Each number is 500 + 25 x the weight over the matrix's rms, rounded and kept within 0 to 999. Layers, rows and columns count from 0. Numbers have three digits each.

# gate: layer 4 MLP gate, 320x128, rms 0.138, rows 258-292, columns 0-127
# up: layer 4 MLP up, 320x128, rms 0.128, rows 258-292, columns 0-127
# down: layer 4 MLP down (transposed), 320x128, rms 0.123, rows 258-292, columns 0-127
gate258:478502515506496522445493501447507534511531455482537523558499498517482490452497497479491501517522488517535532471518461498534558543451489516474502503527486463459540507479477534499532488522550508527525515515515480491480445479486512492505513521516469448497500483492512511466522495539494488531527478485514529466503512463518523495530487514451504511468482500476528517520523493463552490501436
up258:493504515521499506490529486475483476476509447525495444489573467553514537527473452532484511497456474438510513545494522429476515496518527486543527465462484541532509509508520528502557470522516530487487508507466515487494529504501511481482483513502485496534512509507485505523478506515510491525524478483511536508516457541481527528505488487499474524497529471499460495529480476546486495541494
down258:518502530478491462522509514508471535478438530515493492525515474512477559468491533540485516515498496553504485494507528501478464475502501501500533526490480522530489516513472470524463518526511476480488542546520510514514528464522502516550524485507500526466462517520494547491486510508500513467485529541483490530475507454427468517465511472525527506497509533561496503497519500498478464482525
gate259:506487484475489511462506551541474553498586482519517525514499504488497479515516502514515488450516507503479511508493443493520502483468477482491516517515519438466514483458411479459509540514478501538506470496534505518503519450521478485498510490481497495524502482529496464525485504536472466502518500480537525514479517500499444500479497480510497564475515494504532496492494526511517474486476
up259:508494525486545574475484486438521512508461489509458497514496548526495525485474516489521524514474487515502481519467469479504498491537509521482482503509509537495472542499540493528476485468522543517495493487488493479527492501494483530481526516506540515512497508481510493507453527518512509498537481471532525515458496447481508522509534521480477457480515479525531486493492496482474560522499
down259:496503496483538522487487523501507507540483529487482522562472500466504472510504509508546537506485479509520454467522486499524508486537502448554531515489490499518515541496496496517488558511489500542518473498551507494505513518509482511472528495504541505538465503546469485474503531517480461511490498492522528496446524505476442508510461503506513494458527513495487496476456514478535481465497
gate260:497462487455485480487501507483485482511475519515494511465565488498528511501497539460507490465500510505498505515449513500488507487469513466461503515504466460542550499513509484497522453496510469481503507495495481468482528501528493503461494517532510511506519504513532540510490482470486503453510529472511498499472504505516490509480539523479484548526500487517465450505534458541512550477495
up260:475518455460521495476512499506496541498505521511492488481479491527508500449504477506446505489474505502558501507490477496500523478439513501525494417517478497494483499490466530554464509489538511567462485520500513463542489493483516548512532512500506491492548512487497480501504497517531511485528515467531530497485449499510499439493500535523490516505507480505490486405516488487496518505497
down260:492494468492471478495526510546485477501511528524527500490509483482484477521487498531530512513490475519535496470560513472500493513517477507473445521541518504452495488484532481477483496467461497442514478486509467538495481456495487503507496486484473520509488486461509440495490529508564481487475534495484508512547500523458465479465473446480500496529540482519474488532499446491488479527494
gate261:534490503492476498493527519533524495540508483475457465505513508492526538494517513508528499453499476459546501483544521560500480464469502488545504494512535498480493495506523467531514489522498499517493534485504517539533542536499492517497509506452512496487491507499517544473442508476548488547523474465528476499508503485513514521496510486482531509498476492482519525478522497533495504512471
up261:491500482487541560504480512464479540523526522493495503522505480496497508491488508480475497544530519524472494445493488465468514504499537497463522549511495504549525537532485482470506506511510490464463476537466485498465477497498471479483524490504473487454499513480459471508526517520480509497499512476526479496489472509455488524564510492524534537498505490516485480533496508499526432497519
down261:542470555480514502514470492499490483461508510471490509509500481505505541517500505486519482446535525472571526446488488548502460460482472495527483518480522468505479497517507462494508486492510510500510513461516524529498515520481484520509520532487537479491495479508474520473440489504538458503523494479518506475480516528495497532511466473446505541513495448494521514495489490524541471537474
gate262:546538488471532499511525491496507499440513517461495503516506505486497568485521505495483496443539515474476477483463491494491496492518524509464533480505501517558498476501479459456497541507496485500524508525533493500494491481489548482489513449461535484446494510532521465487500479491462509464488498503486515545482503480505480488505514497471483471523567538491499490479520534534474514489477
up262:522480498442472472491503476508458524522453510490505455515513518504505469474503463499507485492534504529517519503551485497498509500466493523521448482525502452488463554480513493508488483517472533524510496457491568491515486535500472489474504535493493515518525517508547500530514529474506492498506529504489486478523495481575488501456454532483476500486512465524483492481561542545473494488491
down262:464472525464483443490485512473518494500526548526490492481506476504513512483499506489545501451460457511468476497511556472527445505500502480462482540528514429502497520504505456493495515459518456523497511514470486491498511482533534481528509482532487499491502495486506486498438497506535499520509490525519536497499541483530476454517478498507506559529477517481527490521471507487499512517502
gate263:473488485546513531530526505523464499495514473518474496540545493503484513471510438500453527500514521483493508522507480512483509541465550542497522514500455458497513499497524517448546490492542498484489536482489450521498483518508487515498496508513477536435506484503490470479470522472523467546525505473491555504460538508485471534541440483509483500486539478488530503489472488475510472488513
up263:479489465532529481534522497523477515496523493522519521495521487465481497502514508480467480453490506527510482474512460549499507457530508481505501527479523510522511518535438510501454504528562476452530471487495453505506490516534499431510499498504535510526518518525529540481491494521509508501496496525472524470523479513491497500464499480525471480492493512559479555524440495485514436512511
down263:414449483510523501548535504482462499479488515480518504537525496467493470556543487492476505522487517495470494481491470444535453512523519470492496517509485502484531517478504521509505488499490546451494517460475508512509516484516541485492467514518506498517522531513523503503571509488544494472530534535511509496546528481491508512487474525535516500510511502474479500492487497503531498544506
gate264:488490498476479491449478498479498467469515482486469511504507490511580486473524549516498491468515496474513519524502513488521457458503483453498526477483475525489484494526493519499534450531489502507511546500490537495532541511470517508518473466502441510507491497529503502516514487506513463525518536505518521469483475491520530517524508473503509527517531474531518513449471536519508480492511
up264:509525467479495492493469476469497507494482522506457494491485507490496482487516498543492511504487519485427484474478525448518505498500462500516480497554491477499512495500476495476529484424505541529527475495480533486514513517491500506476490567486448507496462478528514480528505535508481479465506494545471538458477454526474500504481498479480504532504523461468529469537471508520525498533471
down264:542464528522493487488526458507518468476544514485536515478514494480496528451440504500450518486529492500526512479510495482511491486495509470495525515483472524488424450480509512545493517532494477494538538521494510505531510487525475528532509520549518511529516543490491476459462503521522536467491500459512475513515462503472506497538471507505496513460473496479479518480554483516473486524521
gate265:537505527476464490474499487460489502513512498484534498466493497507537541504516476505499455515479521506510507480488505530538522479484480503513511478546525541484502504525444535496489502497498512497510494462500474491536563522502517507536542512504539501470504532455486543510529498502487532493501486486508462477471520497510462538487485544504504517504558473534512553447521503499523520483498
up265:507469468495485496503504502494470494548503481520489468538527523543505511483525501532496518502514508511515506503507517527500466500510477497504461474490482490479482514508501500547489493502477511492470467472482524462503476484443493507501526547537481509490459502468478467485514517506490540505534524536499514462500463519533482528498428540458493503517513478487493515503503508474476467522500
down265:517498490539514519518516492479515495506517539493448530503498490484514492476485486492495491479497452479504536496529473503511492503480480490498479532507445495464499490545484489457479468512510521539485492476525532505503488505503463476499555489528493529494512529470516518461516479491460503498500521504503497506500507555464500467506526523503482467524486511490554482528517448473497521537489
gate266:503483508496538540514526501534510544494476507475485537489479486518529513522510522496503487535502508490512481532526484471497500493459494540505521504477536458482508540460514537487498488537526532501512504486466515533459529469485481451457511504499462471495503494511521504490509493509563520521513476470540503494469494493494487473533507498491486502508503509508507510526512497487525476471461
up266:500522502497467488442501509515491534502484532556513541515483532514509497500497481525525545520500479517510501504494516466533479491491525504468521467498511522507521503511498476445514485527487486521475513542496510485518530461497508524486473480501512465492511517501491500481503512530503473481456512507476497460536460496501480517463531507477478512474488528515481499478490471520496469483513
down266:508508512515482517514512504497487459525497504526479502515502491496572483508463483475516518484482507481469508501494497473483509505526559507535523500516477486544498498494500492519517481506483470477495518497487532498478478528498506495485519497510500484477478548535480503550473484517467508530485499480501523437491469498518491503479498490504476561479496482478494513465492477482492499470475
gate267:506464564559478507499512476545507517500466468558507497473468466524540479487503519493514535517505490479535495499546495499503523540495537490486497546529505491498526483466491479494487550556510540504520518528479496505495503504509542506496478496469498460531533511522471515502474487486560479533509503527501475551478547462499541470492489497454528510511520485548502513447509531489508562464503
up267:495504575469487499487511485509509459487485480501517525471476479493475501551493508536510522448498492505493491485498544432496532507455512553476509526478482483524531518536500460528512548527496495484469502556510525557532526545497526488527492558496525508515541464499509513471529489460528513531505463539483506509481509509443491531471452538486481522528514485459538500531488488549486505496508
down267:502500477478473487481498404491469493490526462492491499430545555546489524455527484525528519497479495524490550545451527509458493464509515477459525491506494490462490476458479545535507457508533440487515520522504506479509502475510495539509505484526524474506520528487536520483510501549511507536500495510502501482524474509525504511501529478560503520500476481474473476510475488531547503483478
gate268:446492464538527531493502496526488542485468492480496517501479513495475470487532459493440496511511551524496462447495490546509503496462508556506510531499455491508456544490512520500484481492505513476495471452472486513490529499499497480500461517536486523508519522508499490534494525495490504488522507488487464497429477461502500541476454533488532537480510488476527525500515507512518507428459
up268:543468519521540506487502492470521519502486484491463478501484498514512537484492518493511476504499497570499492495481505471552489500495487528477481515509488487468471507458495547536497503510489464462495517491510514513518519458501534524515511535481460537530505489484522508497517466435504545458473506541477517490491516496478522520532464497509523480529535504482521464538475536495539475489528
down268:536516514508498479494466527479502493483509486506531477545493491511504513482534502496468475498499496558540510519476501507521487516451507539456473522476516502502431529485524533535441511517516471489496469507516523474507525478516508457520473491530481500544490484497480510502522520456516529477512559528466518472495503510493545471493528501501487484534457509495500509513471487492491478477494
gate269:524482518469525547493474500501516498474491478514515469477493494467495474525490459470486455481502517477510474483508500472482498457479532541484535477528498498508465510520529512480460500477472446453495490517519508518502545453545540469467469490474452480487506509496487533495496513504514485511498482471548509555424501459517498546505503473481510505484502473518468511489525534516484527497520
up269:533524519466481533498485477549527494519527480466529465515451484465501476504494531490489510501554498491492490507522484480514491483500497481531496481573498513510496483493497509501482527505476510483494505489500518509508542531530487516482512532500487483544522511527493496442536554525506497478496466469474505547511494461488518509521510489514523475505547466499500532456486529488454494504504
down269:523494544471493466476517510513518484515483495483523489519490494483517479478512470523505493495543508518497511462502506474507513512511553513499492515526470521529514471516545500529508587499466501524494447503494527517523505475502481536514510526478474524543490496493514513447541540532494464475499509478464512503477500466501558514499489474524503510484474501492506552476486564491471517520507
gate270:484534470493489468510441482525526479508529499541502498483457497534487504500515484455559474460501523518539523513487507502469507453508511472491523480490520494517507511546480478481538478491495520492552492494555465521502532484573545507511494471519524499502528488541463534540475468478519513503505510497509490547488529529507519518465508494507509463532494480489512487526507514510511530471519
up270:495483531454498493511497494507506511479474479493513486489488464510513479491485500501535488521517516508488496495461474518480492493508504518514507513506479533538522499525465537514445502507461520490515490496505509508499472567527528467484504495486454490494506537478541511508508441436507543526507534485527502509475506521481484480498501515540466565470484509480502502484517519485485528513509
down270:516489463498486500505504501474517512526501491474494521497485482493537491473501504518462523482539521458453529520538516494494488518478484544490520502525526467492512468480492495494514479495483483511528508490465505536483495490501457501483465544460509494503505523502489480501483553545464478545489471496534490454533516526504532490457466477519535476510508526495534504498506487469522473528469
gate271:538469485463483532495516522488502507515562518527524529525475492459495530455529501508494483480496472470457453488509510520529446524489522497473519506508508505519495565447455490555504474460561500525495532521503496510550489518515492483468557496466533508487462486532461519474514475515496537527494473484475509498506511510526512568494489475494506508490497524472508473527487543473507499525530
up271:507507538507508500536480538488506506503487534530479487485520494548483462491517519508455559510485491535509483510491503484510506461529509523505533514511526511518512548513516497511555555492478490514492506484505508483478465430513495515505503494525504515532480546501484550501439505518530514528501514488505479479505476535487474536514510470453500515464443558455410493487515491470470505490500
down271:509532511489488462463494584539500480505530508545525515502500521465462510514506501477497469517489474503503466500506490531509521476452512474476513509496474517502465557515525497490538460555519477474504501523451510519492511512491469504557488440516472507506481528478494510447496493482485532451491477497545475487494450553482476527519489461448486537518512552518460494507500530547488506516508
gate272:524483578470471536529487561502552500512518534537484505480493530454500531521497458484481488494531527533474468478526471540512501482518484518512530507482520513496500501507472495474469482511509531507488488484472498506503463514513491471519511481469500506499461508471496452505478507557475512516505529517451456492472480468477546464524534468501537496489518524505525543497519534538514513479493
up272:499476476496520471534512463528520481511506506543526521509512511534500461489479501491514502525478506492552513502489481491472520517489508485440511507514495480466491556492537541513497491519533467445470484511487467503512544507509531495459485523493502508485515503502518521423515480480562544487533433468551538534487497478499511509508480529518511504513535486556499502440485523527563444524552
down272:507478506499500488549463535511521494506524532530468448520497470493484461445534490520542494516512485479443522452485571494520534495521497554424526478513582491477501521523500510477496477501493475485489495489506491495528507514512535495480495493508469470493507497473503475467471468516556526510464448503496500495516495422533531524517517501494508461458523492513529507482494445504500464500464
gate273:469495505514480532451514530505521515508515461484505524493544517508517495508512486464525542525480487484567524505518483540473559489498492526507537490513512479544523512517499506462495474564521524473505463492502511540483518448494512526498494455502520505480484503483526532498521506470521508534512517520520510508504509472476498506515543507504517484521469490524499493452533497515524477504493
up273:506532498543514491464484475452471514454522472518510540521549468470519515508492479457517479510465471524493515530466519523470497483514520495535495478514544491585509495544507469491514486546464494490532477511508485535515500482509541517495501497485509516461457515470507525489525497501483506500496505501493505514502476477499453484478547501474498488508476498535503496492493529504513484523516
down273:516491465481492504499453487445508500503508481481543484457492513525494539505464557485513542507508516516467513501462501519541504529519529504501433501482467482525502544515532468510491504469500486500501507507503502507496474486475501478473493496526512502499444475500523505493508467495510469495472510524485507498528507483521486483494460474507508484535459521547515501476499483539551483538536
gate274:522480469505526474567518540545476508504551492537503499505496528502480467490528540557536507494509469534465501493491492508472534528449500473515486492497479461523516493506497507498532483509503515509510528511504498528449523472553507454530470523493540523442532465535557521495498519492505496504493545517497494538482506506506546518523525491465514489487515465552489493507481518514498480517481
up274:485503532501484523559495498528464473471537481484491489552491500502517473480516462484486465447485525518492539450496495507546502487496467517502507499504457470460481439536544511533494492469489463524504489450470490497517542515498527488498472500496483451547529529486531545490551494505499506445500525496458582503509502519506536496488455488486512539507502483497483489508495491514481496522472
down274:487470521542479478477478521518518522452468512497477554464515487498433536495549493498459529534506464509506469521477517507526487479527485492495513453492484528519474509502519516468517496478465526428499505489510508478497539464497447486477508469523462515452467499492468552516452497484510463525469497456543515472481497512474483477489506495487439490518540481513509512491443514478524461500510
gate275:514493515487537532513501469469533523516474531536481492544471536560526450507509544506510475494516488498515483506533502523493486476534498506482506518484484519486483517498483498526539466487490500534510536523518510492517500507523515504459472475494512482497494464493494512499499531471495487568493510469471450509489518481457474510502524503515518464537486458501531542482485514507526496503481
up275:529456523476473532508487514493499489497515515467495533462462488481508532483477522495506477468463499534471490482517475510514488490485487505540516532510542502481462491516510505497525528522487506473487464491523506498497443484501458481553484491472475485476507503481506452517485508531507507481518510506552490509459449522512523572445522502514526520488493495506524488482490529488506519521479
down275:502489458432497504510464487493513520477495503499546482499466489492512520503516557470514490503561500479540486536528530503527500544529477468497517489455511510501470518515483510555516496530526503465497539498469476508489494491518500461509507522516480535479494471508518511532460518516490499550490519509485471476452461522513481514480489505517534488450508460509502539447494505467518480514516
gate276:531512497469526491502489529499527529487542525505534480546494491484510494515541485481493493512478533497491470516481465527538523520517519493522499534535507479473520548492464465469515451493522515495491461553481471525491475514489540463505507538464481495544506510516491522512517468553454479526499471501455501544510511488434481513437526501528492537505484492499524499526469557481515473471487
up276:478491498529477537537510535529472499524475503493500543509504515493473509493464483486504513485505512471468474445496510513491490505457515518498527517473472481490501483508543535515454478534466497519499511477506482485501509543582505508512480516523462541529472522502519529498516531509489481478512481514506509498503469457511485468471477535484529500485467535496477490488509535440534501528481
down276:471481502482532463510538516495503495543499511468462544507515499496437492491482536469465490476508496517400466478530489480512540458516480508517464473524507533486500520468514497493464545514491550458476469480475516520484501524499527487480505526464520489512517514507476501520485535515488485468487509500476505533503519483529525470484492520523489488498516501512477490457472471471494501477512
gate277:554515474467493584482483496510518545519488522492519498511494562454517483502539497501488535511511477479486502483525499537538491541503497544463500504500507499513513536541502475492524492466546500521482487486491492522482520438452483431480451477517516503510493497477457485504474533505525475498527452496460458493441439499539466573447476509474512558487509494526495448500481491553516458518491
up277:461440476479499521492470512518538520485474503452520548523525513462495488472531530512540491535484481487523462537506499467545498521521490504514511491478476527499523524517557458510513532510460524480470524520527501503493476485521516482472482488520467520474450465540504485486553500488474493516472500473483468487524472498509532528490468427502426516467527493501482531492567485502503525535524
down277:447445494541500498523502526484477512506501482532509508566502513472471496469499522496542500455476498504474487510496495501482569480526500495541474490523495507516504482523498493515494535502493502429470479496538463499458501503574486586534507509480534512493521515499462511461525490507474470506525520470473509461421466464478488500507509467525505508505511556477506491475499515455505485501514
gate278:518510515468489513514518485486524525488525519473529501470510493474527522538471461462519491498537504508543508467466485483517476477531507510525527502495537517466535503440510481495485514503495520485494486508482483508518497512507527522511512554437485466489502517511491499500458452523485513481515534521464492528440486511484496496530518477479481503476451492565521528536499472504499478495455
up278:504524544479518500558465480500508506505539480503502524540507504503472498494488439506480517476555502517496489481473492479518483520510510516480521489536514489455453481496485479532480530469489481462470505485496501493522543513536497527515536522494489472537514487513502484527482519474492496438512538477482547559479533463509540489495502497445460521502492513468492521473452518524472479460508
down278:500483516469531539474498396490522481511510516542504509489483469499497491519505517501523467502483510501497520498486523463514523477483532485522546474473463512480554472475492517469504509518521477546497442510460482528537503562486484520491489507495523520510503531497485519489456482494524515460494523479492500506446486495485529505493482548503510509483473520503522488545509451487507508528503
gate279:506543500471517481490482539517476531526506506487513506492498510482481504527497529495509481493540509512490418468506479483452494500481496495478536537491514481504486503499454472471452469521514487506483489479509486470493481496484519437567500510529530525497486525490442503478449501503488508515522486460463479516458518485539494476465439492511469541482499475477452543464503525545480535481464
up279:485491511488509479504500530537511503484499492521519461542514489487516493514490510487508514439546508476522558456495509521470561469491519518490476495511470490513461493537498527501491528533469517496486507535500525512504505531550561478447474515460521489526500509498530523467540497498492477494504480490519514488527539504523515516527526498538543484548526461532450472534482514500516493506471
down279:480453523506515528508502457507489508468519511543501488535501498507512508516512465494496500502490487490512498497484506566489502449485494548509507497537534449494538462506517494487478537496520547518493490524501529474564495520508524469464465490445484514533505480495516520532534479521531491495460517476523518498570510436500502512523485492507526530524521498499499443550497535513488489471506
gate280:492522494473474530533451517514474535495456540533461496525473559480500502508521502511525478496510482467462460472485501497481506464455504480510522521477529489457491509480494523494491459478534495477500483515513500492555566532472530508492519508528515525489535494542500502515525551491484555472522498489499494527489491472542484547502533485530491546487451540474512499480458512490506514501479
up280:510538491454503484491465535479523500546538517529516487467446501498509509490508495513521544530516496476514509477542483474495518508508504498453516482502486501456480487519522479535559526527518510509489517538447460506476502510501520491536555545485464527523527530515508500498520460508521523512482521490553466449510499518470499526496470511498530536539496530511545517504500512504563498478516
down280:481560495522520501499497490500509480502524482467479514499543512504470511495521476502527432521532546530439499476507501505537488531483475503525561512498469485522489520554525449441487503555545467533496523540476498501488460485509488499495510495474493495536470525502509486477485488476512509535475486500494543513489546518500490494484459502471504490505526518462448488538505509514486524497528
gate281:476481511518473542537514493503477510515510516492534478496538489477536480483490461530478513503472517505526514501518469543510522499487536559530499522550501493509557490540525453516480476491534518467487463512519481513513533504473486541501451471499469501467528507485532572499495486537484524535503464545500466507481534464458487528491454515501537509433496539487493546524559520497484485510473
up281:518497507486507464537505501521512490516485467505509478449513516571528552502525521476486545508487523516523526510480514440422517522485550493505492462525506528540507480479499495547534500516521511469510474513456517534523506489467498552473538476489466476475505518452507491502471519491506534508481519521491499507526461513503468528503481448507486513487487470442501512485495499523475536510489
down281:523511523482499533493492566473547542502520492500514501520495491557470575557525498506478536516475461505529498512493517498530484474466504476501511491506502521516488491480496515510498502509476482488497530521484539492525523481433470477512513489503497513467506514502490481459536523518507463511499529508485473538458532470499543520546519460533479502552500494496488530480502509549484569485521
gate282:473547470525514505479453485506542446494492497487520474502487516511525506517505506514464512474527507464504511461513513510495517519512497486540498478489446503511541518465477503519471526500469468554487563493521503516516524498463473511520495461505486493492474519504496524486490471545520515483499538493503471443516562473529503491551504463515505479509503486466507483511510525530517472512491
up282:476528520464490506520514492515464476473502506508534467493535507543499499505504493482516505466460510537515505502522508490527511501509496561500449502536503484506504434516493472491549491458482508499507489539480544456549495491501540549496502502518481532497500520529519478499494491481464523521484453482461506528472507460486510473498506529511509458486451489479452499527508509508510504467484
down282:510480516509476493530520519491530497544459493503505510508441505511542477490518472554475523520515476490473453488495484488488481514481500501494475499497541554477514560500502484481475469520476480516500473487465496514481495513553533479490503508524484503533456473537512501477507522508532485543536533503491495469499525546480505534475481501506514533514509515496524492478507513480530490469508
gate283:491468486480494490485519478493469457464528492488533463528556499448500530444496505496481508490525496514514467478471485527500465500464504525517477519526471481526535496484507463466465460503473469516500491452496530473509487473463509521457470488501508478503512552499521548485460528496509503511536485508517523481489494504476523489460475484502507524496492498533482519510496485511517519522507
up283:506485498511528518506545476506492525546542481481490518517516542511531452540472484505545485473470473467542506425517519490470485488506472522473488440487517469507502497535521526541496539491489453463508495493502472523544549495500509497497496476483474454521533483478458506509489515530469483495495471487539528532464511483486497496513499470512459501511484488518495523535483494518476512517485
down283:493529483513494509481514527499516479491516545485534463503465472483499535480468519487462503495523501522517512544474483532522516508476514474543545498525433518471472504529475481435487483477537532486527480497502501477461460480455507533493507451497510471507463548484527500532508518490526505485498541508482511474500492541466499509495495532514518510504471505511534523485489515498561500499495
gate284:492466497541533542551516515512509499499477487480516481499496523497459508504527498491541535477501514476524480535512535542511512485444503475535517480522508497512522499434530516513518495502504522465531511485535512531498497504514476480552492486496485516493509469484498517484486495495481505503506502467479499505508463521520478482495463525447522500511554491507497497469512462516505546499487
up284:456495467466514507468516511481515517496498480553520496478422489504516495473470543519489485546542485504503493499474489497461461554468522499510479534501489515469515504530468520451495472490507526465498464498484459488490494492497530518492515506481472517480498517480505464440495533489493487492504460545504492488508469511530488527494496505495516490457491482482551494493514508501488506499490
down284:468496486496503499509530475496465504486518507470519470479498524479496512499519487510483512462529472508455451465483507512491476459439507489490514483503534502504531520483487494475530503483515500482482509504502476487521514513506498588509488473499508491573520457515510492491582494502509467500538501480481509504516487473505528526486508494495476499491502483529503530461469470539473519515527
gate285:534466472531462518499500506536460457483518542504518509491518505495546518497533501466483538474504504484506512510512487550498483508469457470434538486504499468484503529492534491554453486519460474458476474514502506482465500518515485497476502501519508502520529500545462519501455485501488492551477536501561519440490532479516505516478493487513481496523471509502477504511503477493509468516480
up285:525494477527461487470520505529512470544462498493513514518490477505504498485514521517513519468534489470476530512455505431494483496495512498493523474518512456487529504494483476483460478497495477543540459474505491500467484489500476488515439541547494495568544502517498493494474528496491528556453443533515508477478515509523502514527476515485531529467496498451501518498530527499504545478492
down285:465530509482506477507484444500490547520526498506472548517462513449482518456475501524521478518502545534526535477496475535475500511498527496506497496487511507490548508475505544499515524523517501512492522476504535560507491502474525493462510502492466527474477496538543511509524492524512478481501516485461535500522487489504528497505550503489499448514542460553433516511505479492486514465529
gate286:533468508502488547489518498534555495502483522495477474518512500529508499501506509459491516490492483480535484502520524445478479514478502503518520520523478514524494474475497508521518511521490530466508510539528538508469531482518495502504496524511536490447431459467449487490500500481527470518487499486499507526502487492473496503514505484502514505480476481520485505498527511521502501482530
up286:501501533490491516493471532473473490508516505519500539490473511513516511494457497511498531486433499507533483534507517481519520485512494452484483532535516479507514500515477511505507453528487495489483532496529512484523509520515492498487516510477496523473481492487480533472530475506481542476493491505513484490489537473539496535458514539522471507502510493463454469518465461533540520510506
down286:490482501489459474510514477532503532492493486470481500507529503486515475514530508511505475539497458501485509520488466529507525495525524538483487462467494524490499506502513502513492501462500508470458490538518494532476486470479465488499475470559532475484491442496502491545508519509507495513492534521507549499500475530497462503494533485513537494518477537491530473505498509500500460492512
gate287:511543499486490502471515473501485509504488582479563524548482533549530522483515525505501522516522476517483502489502485474462518492473490471460521503520492476506537537511487492500472482518496505501528491488486505558502497484532524523509491492410477526483446510469504493498446455557525489541497470511499482518533509485538458495530496478497511505462508508491466542554495531545514466489491
up287:468481483528458498503488488501466491503487470520509494514503516482508502550501508478507522539502501540471483453507479451483503481472469549542490498557516511497491468527559500494493494514506519497534485535498515525529508455514478540517482553532503511502512497491521468521492521456536493503477503526484479504449515483507562532497531514482482550479505493534489496465518500460480547486520
down287:496448533486497520449534480504466498501489466515416500471494508536524472500489494514498492519510564484554490518522492525515515533518502516475502469464523476457519516463462491541476517499528511499500496517526535443460515524527502511498507476511517510478483521536498492478445484532538493487483504512523479515534510500506526510542501507529500480471454509497521556480515493526530500524567
gate288:518478523473513533478489528489488521541495447512467523499494484489513558475514482490487541529532505480503479495529452522530499501487550523466542509517510458507522487475487522450517503494514516487489471528514476532543491459514494475499504462501486522461538436503517496549472483514524488522480531486495484477505503521525473496501470507478510532432472497503471535491516471502514448500407
up288:528504526482514494479514552511502482465539470470462481546475547513495497482511498494491464501488515469516489498462503525537524488521457503491445487489517518460503491490511476469515469528463471524489539504503497514514511511471553537501510480496529545490472543500474507483537474499450479498496518488482506572538533495482541505514506447493466493494520504487490496502512550532528500523542
down288:520495489513511497447470510486495466487494522512550491540497488525504481465483487488486501497463510502519509483496460520525536500522430491505475512515521466479528518461495486524518532507499482512457499539510491503519505458525484469500465506456500538451512510498447505461498523504471549478532533476524486482440541525507512464494552513503507500544530508527499497495483505527509512532539
gate289:501505456476513529532501517520519424543542511551521490496477498491473480480518513500471472486496482529489491479486500503491525486554500510460474489507495508490491527515474480524475478523510500456516520506521508511569476477436500463484466473491468482478511508481496487492492475513523475503470494483519502520490539520490482507490492476506558511522531448492532513507484496512459511510490
up289:527508518481476539489466511512527485474533466512479506480502549483476515468496507500509458488481461495483476489497472511506504467559464496488546533454555513506464512502464537509517485508498492494487544473512500474516529492492516485458464481511519459515536474514508498485564527525497537492518497444472490468501524505476500508459490517520477482488512509512525511508493498465533496495493
down289:470525525460470531475473481519541446487515500491523507463479482492547499496484499520498517491476501521501482519487462504530543478532473495485469507507494526477462503482502525538519499489488503485513498514521471522505529553447440490482466518531506516503486502487494522519469524542496442513493505494468518503510513486526501526488501484507530534490474512490485504508547461495551533524532
gate290:464462492533492518505508478535530490503464503469457493505508486521540472507509513478509498502482548450492499504476500545494513473487456518492492470545567518522492539532480499495513493509537484512510506505482488497483498498513496546470510452484508473519515471526518509495520491506542492526488479485496483474514461491509499483523524492517519523520485498512513543431517522552479532511525
up290:480547519485505487506513504513534460472502487453521471465501481493444517493510511540460516479487568464471514515483522485485468487515523486489517493505516518522484520509488495494497485525494567491478488495485538501466520507522476519477477484506486463486506579477505496488492499504513517498511475508534483537501538515497546560486500458535501545512519498503465504482509475527482496545556
down290:487535501512530507499469494550506519466510477517509482501508466539484527490493466511499512510528483497457430498534466484496517488511477495535449514509475517491500472504490467510485518536486494475528482526473487493518515481504450481504496517507520530419507511470469538514456507521451483468510435475509518518497543532482489502505492516476542508435490492484467521516510519510545533483478
gate291:439494522517499510467535501544527518449500501491528472495517527491536506493546529498487491492472529529479482478482511487505538522497512514470528532503502495517461476527448488495525514490508529507538506533463485475525522516505470518483476519485483535485488495529504476501463479473507473493484527513485519472518523462552509544454498476522557468486501453526503506515508526482501454510523
up291:479513511490501479506470526499544479504526514492486485500528531504509472464541483529486469515526497541492493512451511533490540505441495513504499489476503548491515438503503510517452537488484494476487513526480531509478501477503485515508497522472526470521509504528506510532500506522524472477457578488503485522517524496496531488489451520468487455513546494525489508484499487507490479492468
down291:541495482460507458498506439536510536442529516553472496491476518536459503474503491521521521487461520511454453486506511478480490450489481498491516512480497494508502519498499467530505484493491495527518507447489518474528459513528488492511530505512457473499480500466537512520470500487511474485505524493518512508485478484509501519568496488482477499505522520470483504502434523473494526478501
gate292:504540512461510476489470500516506489494476550474493470530563460464477508493526517496471522497509514506498513479483506541522516485484559535526517519552502497501559517513502503509476530513495500514528474525504530492477526499482478497493470494530513513463505466525520554556490459494486509471530499513487468494481470491555534507500490508490487564512518496530499499459566515470478518464475
up292:501491513503484490508486520546527484432496461509501541476490507503528466516528515494506528472476555526501506488491530468467503504448464476512478501474526490472504478501455498504538482503550531521484562502478518521533485545501502500521494505527543504510474517461514548503521505431529482490507494503478472482502558507491488501503471525526470502496488523506515519522492506470499438531520
down292:513521462502491524509478524521510551492482533523505491527474485526496506462512500461538506497548489508487493497544484470493508503520490489528461517488484473523505501528502495536472488481459453497471484473469442501502482508488497489474497458503497461497532469481514468487513496470502558502512479472483508540484492511470528524504564474510482455485527545511475478536480521518475465466490